Weights of a small GPT-style language model, trained from scratch on English Wikipedia.
Size: 12 layers, MLP 704 SwiGLU, 11.3M parameters.
Architecture: RMSNorm before each block, no biases in attention or MLP, untied embeddings, normalized queries and keys.
Training: a variant of SOAP for these matrices, 641M tokens, 4894 steps.
Each number is 500 + 25 x the weight over the matrix's rms, rounded and kept within 0 to 999. Layers, rows and columns count from 0. Numbers have three digits each.

# gate: layer 6 MLP gate, 704x256, rms 0.165, rows 244-278, columns 0-127
# up: layer 6 MLP up, 704x256, rms 0.181, rows 244-278, columns 0-127
# down: layer 6 MLP down (transposed), 704x256, rms 0.179, rows 244-278, columns 0-127
gate244:509508520465535481496504528504532471514499527433545472511525534490487536546497514496478507513497521476478504466499441503508547537519509457475491524463450510501519503499501480513527514522501532496530518485491519470513500508515512546507462497499486502514466519485474516523539489561487486449501498476502487500523478503479473552466548488465496498530520516549493518491461503474478495482547
up244:486500499498539504486510524497553497561474499475494544502486510497511483554449506492519489480501470504511499478504507489534541492502537529482472452477464528496475534441457530484503500512542481473484505482500495479565522474478525501493474500441486512490482480500515477492529520471507488519520544473505506504527505529465501531528508517510493509483521492446490509478493489459490537467540
down244:516511537506507474511494535532512510510495520458504438436533507524487516500515495498527523488481516518492497482517557463516550511456508463505475516494492499525511529533528494444478514505505498518544471512474529486501500483506482481480468501519517480520506536486484542504539484529521487481519493514491457513504493503464500478478513517480533476533497503513528544537511491488544512517535
gate245:511500516460495494489482473554496515493496512507508474498503505491488536491525507475478490516550538504511459529493499482465476455487558501490519476461494466487519531476494494520483450503495498492510480465487474491514498512498505533462493522503560457512492476538507524492489494470496525509530491501468503503490513489501522500520543514471498494493434453492495522560508540482508505477503
up245:483460487525505542487446530502482493486488486526489477549483498541448495462547497497512517512504451494504497486480499509483507517564498498483507499488527507508507483502484518485496489497475510511503502525474442499495485505479519472511495476544525513560490481506521505568487507523485531453510484479543493496501539475522524512506489487505509489502561493511519504525577502486523486511504
down245:496499527483533519524524500483503517531500493553505489483517519539520513497483513512487512518519491508552450480501476496470502538451506501500507482478497528530504436519503503522506497461505501468494525478497504509492451479516484529517505535491501489498482526501488491526477507488491521507510518520491501535503516485486501512500444477519470524511501495439452472504485489489455521469474
gate246:494478492515483510498466531477489499494481527474466466531489475521524528540521502514532575546489508512525492463491500516502494530536519490527505497531470539470477464511443514510500490522537485508511498501515491479438495506534498512531497499453503540496509489463529506530508491512501538460521482493505514535543505467443516493479519511538516472521493543448516432471502471519508492500524
up246:485491535502476463475485487533515466499512487531553492486530510523514466450532482491448460512454474508451539481510485492458507504490470512516531511483523505493495523474537473513496532465515479492495516488455487445538504524522530561508506517518447521472478490490495482467506499507468488490480511493488502465491462529517544501546530476502506527455531461493521445504507495526492515513477
down246:507479485472449532535484531486494528538495553510510504534491500492505513475558523490497478487531492533491478478506491468497560498525550502550521478522472473471486490517502503529552502530491510536518480526494513527493509511483456472492532503502493490479512503498532476485488498489549490488510482509491494495498478491493490524510528493541474498517520501421522494501494497518466526518544
gate247:521483463463525475475477518567475467511507541511513483493474471516506533525493560531464492479488495515469511562494495492487479510490495485548537509489500526449482526518500520523457443469506478521495526521527481491541480501499489520519534526486510533491494485461477489503486477480492476465474476513511553481509511492537478534531495507461524458523471495529476485490495528465475546479482
up247:502541481535549486548464466516461479493511453489486515516539474490519472476490473483486524517453493469518437464463507500497471496537467540502514480519498510527531472486503524522523489553497478491524492490511477520493524549543448513513518483436468517477516512531483502483529531504441488514520509481470482491510526515501498451477517525541490478496493524464541533501505515458462472522441
down247:470483504493545471505500494503469504486537503512541501522525487518531511488515514486562503472529514519466546513494481516533490471494446519528517497452485516516495447522536520531474467518499476523469502478524495503455506475464471471498504483513454543509523478496503479499477493468485476520459525503524493461532515500449516527437492515522544489558487491498515471550492526494508505508475
gate248:471505514497502505545510483494500523540474469538556486520451511526521521473525559509499503532462492505521507547506543503559476487534458497491496518461531502518480486511479524493469494516517451531507505513484469476504461477521491484519491465487531490464479495504509473511466473481515498488516484490479500487458539501506486499498501492495479538481486492495507525502477509474508512519492
up248:475478486471512512511514492514496519522486471484548431494505493560543517484513488531536507522488508482522506543480499511548508493542467496516533502473514470486467477505489511518495471521505465540507463500511476494513519505525464459531513476506554501472419483534529483528502505528523487507531481461496522470494528506506500492496523516469480529477444484458487546529480482530491512524476
down248:482508479521487529539522485463501484482500510487513482517473523530511497490549490493491497513503495523468475485509508499517534535496480477506510497474470526448495478510526490536509531458485545508490525466520503506485488541488504514491496465499444520477514506498485499518495514505511472497472482496504482513514505489475496462482520487498495484506464508535472548500494492451588496472461
gate249:492546533515463564492487490489464533487513473494479482531511539503489523521527530485536508462488505514521515540492539507486486451484497482550489479497478494543490464496534510492506465480494491515527476488523458499525495509508530478486478532508538498485474477581510474498528519519493517480463495503491512511505549478471514510507528462474484501520474498489490504520484478474500452510528
up249:505507491476488519535462505503509503503516450464502504502482510423540509483492516482546523470497507473471510551547474509489506468469502490518530522470505495527527511514506470495452559516488527562488470498484504529458524503484481499493497491514477516465487501495510513498501449495456543454495523547495523482489486487520471465495587486471531493471506488529485509532516433457487512462483
down249:484508466461554488498513540515528484507476476475497499481522441514529465506481483520506466480467540473476485506498474484524508526454495523536522465510506489445475514508466511536497496446481517539535538524485510470494466490518496474495449525525517525465505496438510501518500481491507433486501466463524511490474499435507529495486553509472485469504490501523477493545479478498530505519480
gate250:467457497499534541515471533513535513487534528522487504514464503507529497492507480478519472511490480482483485504502509556537522531491536506550540490521496488480503538452527490507459478492495485501515533479471504439511486498508471502476477485507517495507472505519527488540499473505545492456461536483493520495508536494470458527438518516505526531440515512486498546521497508501499503462518
up250:499543542480511456484582504476503475483477537482516509507461472503523488502544496503467559521517492503500483555531484556523501513506476472494506478496496489502493503495468523502514490493499480476472468491489471467510474450513481496471497482495530541570478514511478505512507515515523532500505470454476477444490553562506484506506553525526521484480540505469494493499485521468503464506495
down250:486566536464534508450480496492494490500472519531530543514495454482482481495546539499508543532528502490520485513516457513476494513468486446514490491488476485535485456517477517505515474452490481502501445473529497516485512517519490516464468478473497519529520512495462519476530508518499491488520494522500496516523470503528489502506520506533520464541507511468527507496491502476557476501534
gate251:461512516562534428527464467510452489500455496473500502495521456544491441511466544438465500507455558465496504495481524503484499492509496523525496469527489515535491543523552480469508489520470506520519536490541468509514483472486533493545483534515540507500551455501455513489484486488504529529493515472523501508504494490465469509495521478505489477484498529496499496483467522499533515451459
up251:521487502494509494499462479521461535508503505506496481514497471505481522506499496516491519467493442512518516470472482495566474438546496483481484488475539479488507496483517498463487506471529534513470520465469511470483533486516528516495499485493489491490493502492512491461494479461471496477471481487504487505506487519490532517527458468493495495489488527507484487481475519520525516466464
down251:514475485513483499513536535525500502513465497478499481481527482496469525503519489509489464507465517489463532478513477493471484503515488455526482540493488519500472447518483544513490472481496505526521497467500528512522497501484476500456517506481471496488505495556517492521517533536512510505482532555505506444472519516479528501539540492457500496541495514533470504561536469483525501471517
gate252:487510530419536463470519486508488484528496504567496505512497494499507494524512491502496527468526542505513479487509510524465465540489503509509471508461522511485537524551514462461511516468500480487482495484515530500551517526505524506495518500484475505502506510447497492489460472478536495520463532524508547530497499493489512469548506483524481557505466523500509478488483501554535520460526
up252:493491471478506443509526467499508526507481469488497533487525517459457525517507531495473423441486514488518482496500517517485520517489483487479516483437492527537488488486529487524502512512510521543475475518483538503506493528487510467507520514474496516518500518493502474510477478498520492516510509546503465463526501537550460476484518519508481547507439517500486486527480485534473546473537
down252:510463530523517522502553493482489502498472530498505464528494503509496478496482466523467486494461491540493502492503450462498520480528509496569505500496477491512524507502491492509497534525507501489509489501535484515497548493486493460483476467513469490510508444578531500544512504520515449466489478501496527515505526496521549510491490505485527466495534528534510460500503477479518474506504
gate253:498514504479504481510505519445512515554486471459504488556523496501517517513548491479507501463499558506500530540508496456502504503489501499500469497519498481516475562510483520514501469472452490494498510492544540483501503487473476522505519499513513464503522482503487468497502479475538499470525491524516456516462542492492496516482506504478483508510488515505485501500500537490484542467524
up253:474492443497490509497488552454479509475486467493536505497486501512472445498475502545512492526481492528514522510539496469534507513473424503454480561498532505495507481532525547444492505499469494510513474513448514504475529511510503530498460472524502510472447520484505514556501487517596508517487493521462486515489551468469474503467464547514503499501485455483524486520488538542481472475539
down253:537471531470525513512487509472492497518491487488478494526463506505457472522509470524535459477476502513525504498527514523522486487532476482533492544504502539504546509529494464485487492466486483495499466521565533499513471513489497517486510511489466478437490496443503501488497512499478528530500479538494460489539543472526492468500514511468519487462508490454519509513475509500544496486491
gate254:464503486489480506505510502498480535498467525520533494541469520520509531533497480453518480524508511511444505497505473458542515493445511486505506486499486489493503489496490487487484500494489538524506473504524472465488470518504465499505472514482545481476536490503526471475463443519464491525490507533513502499496499506498481462505529462513519525532481512536533490517526499484488489539514
up254:454451503501511482489508519496512473498524552482506534495417461505488492520484495492479480498483461516474494515525484487520493438525541500481492487480507512529482475506514512520494531524493486470499504492501494557543463467485498445508470542483494520527455519516532506462486517479491488508523490491493541501480528490495487522479500537493519471496533459449506502494509458480495493479499
down254:494466494482501494498471541502491497543527480474508461495544464500489478515494490538494504486486510558471491520513492466470530460494482497518486482512480556502504546494525496507501494489518500536485479505514502464473497514471483473496493526507552508538506500483505460432476494519469499515526507494428531513513507503490482493524501511527510505516512465472507480504471469484486489459509
gate255:523543498502522482480501511444516536449443497492468505510501519521499503515481523516496498518531499486522483553484495573517473505530507527555448477518500507499480506508530460490495503487470470464496474498468541484509484518487495554495502467492564491480510494526497491499534504530502558501444493491516481542459517518550511482487471514498524518495459491483467477455501498492469536496534
up255:480490515512491522545509493512512476529561509487454441487505519510520535482567511493497527466484497523489475472497488482481486484463468455482454510504578476521491456459513516490458505524501537518507488504473523476505500464542517470506471521512482471508449516493492537540493470518509531476511500505516559492526476531497562488569497486488514442530507486459488452558493526496530512513477
down255:472513534503515524517503526463512473522533478504545505525483465504566509504535534483508545511517520514535564484495522509496495474473515486512509518499513465493481479482531534524477464512474482477497539486541481473497501437467485508469494486466517460468503467504532536464485474445492483521539495461520498432470501475534470451520468551553498444535521509471460487476563496496493479524473
gate256:493485558526552484477491515481506530527517489522517516522496500463494470518476490494503488495520512533536497515530540518507507542498518471486504519504477500432494484551473475486515513535485491508528511523467482519493481526453525501480480542524507474497497492494506467468478508468515477498421500518506441461479526496521478525462474557526495494507491491517506511477488527493457508515453
up256:500467528470498516530530492495504524504510484501517468514496487525478509521522499485507453520514505489526508506511501538505457525502497511493495514496458488477444548505511497455480556506472516483541476450489518541523510491462480434495480451520485521493482463472480563507501562490499511475506502526494458493442522495445498530524514489549498502508483491503473486516450480447482499532494
down256:518517514462450511517581530504496517494515507558476472525519522511495464511503531485486477518493440511514458456486503499488482454507505499473489494501517513518485454478497498515532481427501489445509461495519470502476517525531510475556497480514464511482536479507526535513515489565495484467517512523513521491458486530458489483518507454493497459518519525517490503533456521477490546509505
gate257:479497525504480498446524508412458478449523519560468506539546497528491497536512482483483525524461505500499502447500496506542493501507494556446497523471492483489514494515496493524484525514479503479520511460520472483451528452506535503453484524487541467491486481513503529500484518447530519479486457491496482466504509512527506476473494508474475462503501563546559529443511475507524516560508
up257:487470511482533489501541544489478501504505496519492489455481498484515553555504465530522495534480475505487506542517442514480518534479450457509469511462517482539542485488486504503515481499531512523532520494514522518524498539469509485508495480493505516485468448481517528510482492484476514511484489511501503479471519492504458503511476507516453470496529535492487484478473473494511474532525
down257:447495469525480513475495506533521493533538518450536467485493502552444497483528503502529489483552467496505443515522458525473473490513475493504510496483528486512459488553540498462515530452479493519512521557499517480521500471491507502464494478508491544487458478579515469510515480524481481487543496522487527532524506516524496502490491495481526494449492496450479498509442527532567491487477
gate258:527491487508512522463492536543489486488552507532456487483497482514490534493525563493485537453507517548489490520463480509518491539509503495498516497500483430502507486497507489490546523527493542498517483460480531549468496547504520504518498476526507456507507490478544488490539542525491497487486503497522495453491524497487486535459489523527501510513503496555529477528460503491527508519469
up258:450508469489524492535525483510514484500444517503475514492480479486485519517473475511481495489536525519541523516499524463551500503487439483493472524506516488505450529480501528461508490484497507475524497490538523484455497474512491492482478472498489516462520528481485521517564492512494479523508506527486477483499484509494494505457498495452499527500509480552484499502513505492476465476468
down258:518502501460502482467491505512498500459498491522496493488499552479508507500519515484429532524452488462541501506470441522521501468505478493454460510534477510514503507499487506480489480512507483511453497494480506528537487484513506523540481508475490485535484497485465518458479526523487518480487491492486496529471544482479499519535531490533504468507517471461519475501531469504488494505500
gate259:502493495466515517494484493488516498474501499497506515476485516548507491510526512520481537527499470527480493479497508526513543508526499501519486497467481522498529519511520461528502535513496506518496490515478526468494458502494510503501465513494497465457506500459495497521497485507544502504480507462523515497467521533502474472480507524537491482520482486513558510514524522504488504493482
up259:481484515496516478471505488545505489473510493487522461495504494517479492489485514525517497515555509511489490435536482509470518531471512514492519487485515550552461505524560509483492528461491499509501508508490508498515488467482520510490546504515527526496462514512482463455510551495477488463500525534524504476525531516513479523504470508459506518450549469502492468455473464523523515538523
down259:445495472432486506529522484478498505512508483490479517489493500504499493497484480492532506567469499557462526489499519480517524468525506497539512507497493528493510471466443492503487517512494515523463508492483510533509521478509452510528485455499488464504486476547464499523490483493542480489505496485524544472502493514514481525469498522525448522462499505532517516532491504503476485520485
gate260:505461511507526524485484501523508548469512517493516490479512498519500556488500505481466515502523513491522472494504470482552501470512518502562503500467515481552481532541505536518464550460513493566476468511496486501524529489493483473517461518480512517459509483491517536535498519472491494560474466526512502542480477531502482486469542494498435526469515521513518511497476488445493487513492
up260:481465487542479506495472491487525508502547565517547479514516497492487506550493546493519529517479468468527508546423515512476504493475491465567466516499467507500461469546478534516475538513474512526495509541555498469544515505517511526518505497492509551542549500546494493486506518543486472503527540494446534498463487481532488477485489527515505494477497530518510483496485515558521490505518
down260:462492516504496499529527531517505513528513533529500518502505505505445509479503479477500515524536500451498485495518501517536471485481488525503473481511517497480508514484518481491460529482443486518487527506492502464507476508459558502485524509515519549488538520517499511475508531518505519457569506492441490503528449492515515520493547505485493514502527435500481481523455485494479527504497
gate261:429498514519498460519445494516542465502494483553454432478510482520492533514493488491477505514469445487513503505488520475534469533492540531487513515526491443465451525493560481510460543514471503494491526488493535448480480477489527455501560449497522507490529520539465488471508494497467456486463501522465465478508556471505500432497532485526500488493464471497521531493416467495450499540566
up261:462498552492544536520511511513501503505505480520541519472485446525510474535438494487502510480539516534509556534559493537493538489479538459541501500487518502499523499480520511471540535521502491518468528532511479517556506489470489540544538527514513519471498474506511519533533492504526546491501492479473508461506487484500503516509504500508510501461488500507492503471513511482492528537499
down261:534464474471471481483534514478495518499511533504477490487463530504478475533485492525492452485548500502546525494449527530530477532536507477497471480446518513483530532494547517535467504476528508454509480455524501493502532531465514471436471470502490537476457459516462503490500468491523518478516463477516498505522472545495468494479472495456486502453526504511481506484541495498443505535500
gate262:526510542534457461492515528493514479508481478518512522515504520475489485518555478470522490474579496507530479482513450527482499491508516483528465500479547473533539548499470483489572497512506516514516527505496457483501489505493488448491505505484541457501484474462536467486499522500477512526462520507504498506516508481487558429519509458497470453460498486502520529537544522499512547547483
up262:537493504490492484525527495488473517490489503506490489504459492519477544512517490532472515510499465452533523514498466452500493545553531531491498469537527534476528470533447474476489529510459506485484509466475552497457478501494492538504518513467494483479470481495498521483490478513488476517482489474495489522456456483492522520545498529461479498503532501466541486490505551528531485545513
down262:468517490527486505561508504475520511470514504528512522542484497525475520553546483494498544481447447535510516480451465503486478473496521491485555467484529486514497540507494501526539516505522469525505561532524507512488498479556516516501518514529500510448506482489475532522496497495541458531489502533476508516497505520485465503452447474489501509463520503503525508497502468486552449513571
gate263:523523443538513468503488483537514510512527490529485511504490547507525506484528529500508535504453518519480469513524490494519489441485502538550518445522516535504495474517483530474515534569493484539502483527512536488477478478498502511500482476462543506505492520511525474480511479497481521476495504508470504507498470508475493475519491475500457525501496521545548503558497479513469518544494
up263:461528473484502501493489454481502518529484490495511456519504482522520531485476500486491516496498491514468519472534518480476472499465526509444488563490486487472473519523513447485533482534523522552487508526502549442525530475477535464506467475550521520484467457502455525487511501541497518491492477494506459529513521516498509514490480497504497476464513546523511480505511498497504482557486
down263:530497486450469533469462479488475523476466481456550496480514492538490465505529558508510499506499522510486475524514462524535548456463498523460464559517517504545461512503505481484490493472460472491488501521524485475502526512483525561508516468542463522544503480523509436528486520490551486467509541473493510521525507452525488499549505493476554524478509504502495485521527503499469467499483
gate264:478525535537521485465557531490488491471577458508500478469518504486447478517484527474464479499520525500529511513530529467486495498563528492498508494488519471463485496504498512503511475496520459497528484461473519496488499529515536522477508508498491474486524463530528474443509549441492482514504513506466500525501496481522505486514449501476499453556536478474518527498486477493530557554513
up264:531530549459492494495509545463501511516498461490513527497479471518497478539458510480559523494510478520524510475504479492477555512486522551463535513482477499507484466516498536485498480510501471513499476466526519542480503502538486516514533502499502459508504493505498510531483529495518491491516534506496492516489491471478492512466486491460490504514516533481547510501454486484501521505514
down264:491496509500538531479532479504504499482475435505486480510519501479515482530500482500519492488477463478480518514510478496517508531488514488490483463475506496486498490514480515516504469469452470489538466430482458513504494517489484482522515511474512456495510543509501484486493493530424482448492516502523498490495527514508500508543487477478532507493541438523494512520500499501503518502527
gate265:496506560455510501472549550508515496509505530514472488470532422499491507538454531480475509510463485507547510476489516522571446487498477514504494487513478497481496522492505498521467496500477531530459477466506465480500473516472475508496522477441491525495512502485515531515502481523479497482500466481524519523504480480510535508492498480485477497497450535498481490499503462508473482506501
up265:534503548477524457485482493478515500481506471503479474507474521509494467522496518499490519488524536534480525479535505513515508501524468509480483499514506582508514510480555478522488513520511479460545459502527487475530514481522538523499476500483472476484501484515489503531443519477482499549463484498498514485497511456457515463475561470532479504500522511499496495515459507486500497538477
down265:506498527524508477476542511483556472555501509501476544456504476466521503474452485508488462532523507511511486516480515510522483496485501484523529452479460486489465527525470506511492530541505517482493499481425468466528455488539506460522469519491520500513502518479495516516492473503509483459504548504446523535510437511480505509517558491532485511522471515470506478540451453516454476488479
gate266:501519515527492486480493500534500538548559538505508522509479488529506498475516539519504487502494453469476512499536532506505500451519457510451507504518523523536559525464430514454494489487463459497516506490469511464520476501497532466522490530476510485498511476552531486549486504440517478557519491531510487493513529472529478505492529509472520511522479491539484517521502468508483500536547
up266:499411507533523480541497512461449502510493500490509492509511489515505474513488453447480462490511549515494511497477542505499505496481491503520529501553512480495521485497503559489470563531544497500477506465476533482482488511465492488459509468488516486469516480509494474506523505485483492529489470494597488489501538503469496509486522524485483521545518469485462517559514461482525528506517
down266:501514523471479493484519515455547500481473471520487533498479445518499530509519520457539504528489539483499502481511539485519503457472511512487504489518475480484499520502507487477497483517500442544517482470498484510488545489509496492553493499513523492569491476458497539472467479553550493496475527521515485491508455498552516504508498546497487526484495503495496511503488536540579516474507
gate267:507488514517530442524476469481511493496444496510458498538472473491459480424496511498517485515533474500505483514520466491483499542516545545497493488528500485519524446494530492475462488522519526453482476469491531487509538481492436499514517487452493480483502530494560480506552503486485476501506448496552494478524491481512468513517529447483493481480503472477484474467533511453521481526474
up267:500518490458537532504436531504473464468460466502504461514516464437505489491479490480512473499490504453492542469497490536487521475503497460509462506463459517503509490517496459492465488527496462496504433511464479481501495468513479539504523550465517483498513524479488521495484502511506526550507501495511498494476498511497445510575533436502510486523547513519520501512517518513523537454503
down267:492473533484521536505502509486492519515515501527498490490553522489549550530508537463513521506505462535487498515467537490542531458496444440493487501509519533492515494499530519492503479498516493482473540528545514506525463523506542497546504515525515494523472498477483470520485491486523501480472503514459480517529453492459485495505495516574494503478492519490483510519484544494511494477468
gate268:528511483501531495468525514497507559461493467470478520514537485524472501444504561499488535500559542513466501512538444522512511517540476512505498465502563494483494493479514520484518501506486510491526512501516522508499489481507515518552471487496523529501520504551543497521514503518480508518503538498502512510493438485508478455469501506463538508468488487501538488509466500543534521507473
up268:548505538515436495545493453512511498434508516539463499527504534519510540514522526522511482529497530470478505545462461457508498465453497489476497516510526511538491521474491507528517543503522502544496507495472513507497503496490505546473517461484510452527514448528490485509482513545459506512451484510520480548483496504525507530490536508535459470499464488488494527494476544535496541489471
down268:501502490525505498524494477511434477464528503487515478493483508489457467525501515520487501492472523547502524450515491490527494480521500497505475488510519486498507527488515550503490489486473520440533525507460480502502530506500513523490526462514555482515496468464478471508505551480510511504489513534500477521489443514481507531469490508504463517534542507523545518533536520462519514518530
gate269:507484477512502468469481494504474513502484507501484483501524511533477468518523472469491468487498529463497515470516511521503492507521502485529485518542521449469436521505511502502511479561526461485560443487480538511500491527523495476484466510525552473504507518500488468547515483476477481462512523457541449508501534471526500463493524494508511534493468528482514467493468510493511477500452
up269:516508490497502511492489507512549509462548470527480469513540478500493487485551441475498474462525443548489521508537491459525451518480504490527465482523495485512491463525449480475507478497461491504463473467533511501481480480478479512540458527499521480478497506508509522481515460533559516517463539464495512509468455524504464527527488565517492471487461497493501480476473524505490557511518
down269:537520519508508538494514545519475494479519523455472476530522505516500537488488498463484460475551509485517449471498447516489502551464543507455496496533491452492529509473481465501530475476484500526494485518506446469505522470545481503489469518482495527480474494491495506522527516535482527507529531519508515503540487487473467557546481471541507491504486499498540499522498504480430492515527
gate270:465514556510516504481514458475514480498486494514520494499494484512512497513501539413501504544491498544484574491502490531496487503534482475495490529498521475495535515523507472507502504566507495438496493546518526521519502472524457507560504515497503483522473504498531498554520482506527496530502478503520482491494526490453511507512531501527455463531516492498552484487498547529503529475496
up270:512541531531489483516463512507489500473498482489504480489472531462504519513449469494510532513509494507529537526534469502462453475512510517540477542516529455542519481531472493452534481501516487495428487487521494497519516526496504464525484514524501470530491503537466515514495523486473523551508550444547452506484463522509490542454480493487501485497499487528502515540517540516507511531496
down270:508481491505465525524480467572477510497501497480488526540518501511490495452497535480510509508503478481514515488504507502487479530518509531499507492476478527505529469494528493537542499508498513439505510474464494515503491474532506502435505470519501529494504503523457494503524559536524542483477478443459461511516502495522477510489482498516461540530510512524527473499512506522500528472540
gate271:509511499509524524463479491543493539518507492527502516517516445485519458421490503532475550504493546489502470486486485553486513440505523520459501490505467523502509510545538488482505497513499521500488506493437511492470525504497449549476470504526480509512507491511497511514435464516562474516503441512486464525513496485491486458480508451485496473501538489509468470518480478460491497526521
up271:500494505512513505516508492522465510499483517502453531473516480497492494538527530500471494489521537504466502520484489500507496487510497502496525554513520486503509516531488487511514515527505529504481485517455485514514529465502537485484486511515495542494540507476541521486550553475517500475488470495513459525508516475507483506458455513523516539502489510459518478519550529497520526511515
down271:500494477502496491485516481519489497502494508515437499545484474466481458524475540478519497529536492547449514514510479523509543506504528498486540498521512527493477548531505491484509492505498479534492502506519442500506441480488443518449501500506463481474500476498497536530473524530501525539481505517498506533529472539498496532511476469527544488529473489527495467516481467497498471495518
gate272:478513532482479515513521549447471458522479492499479475471506478514480479521520497495501477488524467549466473462520449514479510487517497526493474497498506521463485469513459523504522463490497446503525508488450511453475536523508483485472483506489548533467497454464528491504480488472496508542510547535502475494500458500452497492528494499515471509507514471480465539506511524483500496525548
up272:475470516538499548492484466469529527492504481502521496507504498488507480480453518486510511561502550491504471475527506500489504486507477489491537537477512488485497484501465495500523519501442531509478494525467471502503511521517503488553509516506473488532470510558485453508535530479525491487506491488515529489469514524522484526496518478550461420492506522476550457496515532523525515518499
down272:458506493450483459541485488500451509505488494502498485475527488464475509459498490501499525483489494488523485488462502448545522488472429507529517516470505536555544485487513505479478503514528500516547481483520489480498476480507506501486484486511501512497479520461583525511523450481513491448521499478484491494528472551530509535504516486477476499500482492480499513502514498507581483543522
gate273:519531515503495483507508476466530559537508493465506495514499465506508494487495547529510485498495479509487540460541525489530515496563518480535500503492493523509479510444523501487477524502491480492533515487494474443477464511489529512465474545484502522473521490496478551498507501461516483504475507522491497498446510498480498476472485487512551524492463472498485515516478501536494502470497
up273:538519517451475539467499518498503499524497469477486486551465472515512496510477473501495510504473497480485474477527461526534520496459456509485477504489530488502493532517476488518491519475473488546546508507522516476520472501514484512531484461490515481479484525485517506496511489517459516532502480491492526517500513516513540487520465507511463505560473507490522509528515474528533476498518
down273:438450515488492536486538499509481510499496496538474516497514507473480489502467470503535504527503523515550502469521502478487518471479465500503509540544533501498506511504511537479503490491458518478499526500510492517504541478520544473516507507509478507447458429496511528494483523507540504492455543456528493505462465529493516499481514480547471481508523499519503491475449559485505487508474
gate274:476495490499521527474493495506527511538510497524528459480504484485519494451509508508485507511494460478490468495462524523556468504501476493473487474502551512483484515502482559473533515500544497526466517501477494480508506464508535495481491467490480491498493446504497509433499489501482541492506525495488497512514526490507521483521528456480492490504493519507517497477531486484543460514496
up274:497510509464489537462536517468516480546481486501512521505477510499523487506526520490486516478518514515485515502486576520480478496554526460443500496507514482504480485498459524496473479482505498493495515521498458506479510496473522485492503518559466491483485501492479501528510481519555522486546493499503491526515466513508530512482503516514497497496452523518457467537461508536486512478489
down274:546488520513488486497484483509490494467514535498485497523474529470486499527482495501477503494522524507505500515489481496518538530477528535543484512481474512502509521493516501528500476490484522486488447471520558499521490493489501475529517513499540452524515533531462500483473505535483500484483479460493507493476459472498447515491485526516515461528511508519515508497478488490499503523510
gate275:487486512531488511518475506502487503477469486498506544544496462560533529492479501494529529500473546518490464516522486506528459510540503497499505501524495497490498547472488484533519462512479504501516532541542532506516523533520488524516499481503493471514467491506512487551519501474484479501494473486477532520507500463475550519473523529498458470496496516507494495474473497480514495487465
up275:502544470452501458445508529458494471501482523507501467502502500529501499447509532459471508481549523501493489568488500519497490517500506510500507490493500501457488497508494493501492505497501499530499517496549497526514518503521540517475516483482533500531514509531468519518477493519489492522520475482528536444512491512537483467488461507529519500481517497488460480512487443446494485477466
down275:539514482497495530501502503566497507488498521496546508527488524534520483489537501446499498498524565532486496482488519457483517523518498497531504464537501490482538480486496494494460497449489492536556511516554503492520500485516546520543434486504507520512552479465539485464493487541502476498505518488488512491502466525501513492536478470491476508526500503473495553506513493514402461503510
gate276:468514548485481461462479480499492502491539520473515490504509452477488501464484512531483560545524504482488517494505499504506500504509452492516535496475474451515514500566446559471513520478502486478484563529513528549484502509496487511469546518531508501537545572542481503484511519431515483479513479543487524504505509499463503481502485498524451507514510523496476514489516496490518483515496
up276:492503479516568493526502510507499480504513462472485511505500524464468472520476512534480494483501504479488507481501500518476495463505526478500519479441465558464483500506451472519524489536505527480510512497512527530486508466486500545491470481497493490508489504475506489472467473474528477517534489522514471524498508489488480476532492527554515497528510518456529514508493532492486537543480
down276:500521487505516504525521478510475534499552522463505513527515484445523476491514524529496543496533551522523471515512585493468484546453492514505506541529459484507504509495479494511488492508530470465517508552471514503525485464511501482499543527487498494482482498514458476507507495517511492457510515470527506533479537530507464522508504524496489515536485538523516523483505475527435477495502
gate277:485496513488497501517509486518453485454508529516524495497496508484484500510476485535453534484462486465516503490523484502520485490508468460503469468483553526482497512546512511482503516552527485490566484520495496496506454491497510520499466473493564520475472508549525543537475491473479502461499487503499478499502516456484525466507468550497500526536499476531496495518481521482507530487495
up277:495478460499501479496481479477518546480524469484493482505527479514498488569500512488555480486534493513510533520449502521526519524506525558475508520538472485515529500487472499505507484470519474477462503544498500506487549513504492520514484564509508500486543512468481463454512542457547518477476503515512487526485490475538454474482508530491499461531531492523490510465506456493507467518444
down277:539479494512455497502497470518531518499562516497511472521508522462453497482501491523485445474516496460517495514483469551503477504533465525488481469488495473515516474517490517454478545511494508520503510515483489488485535474515481522483514501523521511556509521473457468496482490474511466492555538514514458523501459486529495510501465538478509456529505483488539477497521490481520474511492
gate278:484498462519524504499498575496511524504490501478502528529511521516457534495470508514469576474554498528532452523559497510480500478483488505498499506529503474570503511521518495519501474469494561514490517490535460507506490448455446507482466499518527483518481503476541498483486489504476519504519555508505497507491478493531514488526510473502507517470485504554493521559480503480490511513533
up278:471507518487497477482510496486521494520510483510535508512580488541502528485491494477488503523487490531437466482490528511520522479526495492457501463486475500467476486467471465482526548485480460489531536532540492482493510534537515509517524527491547493506507500518518488481530503498455514511477468495533475506492542494474509479502547499491485480501516490457489488495530520525483504520479
down278:500533479508533503521503455500489473472480499535507526496500506504493511530472521482504508544496487502485533455498512516514497481457495471507460509508535511452514434482489471496504546493494483517506533479507495479482537486470479512473529509504506529513498520544449480424452531499520453529529513493480530435504494540533477489490474496481528462492536470490471516480471492528524521521510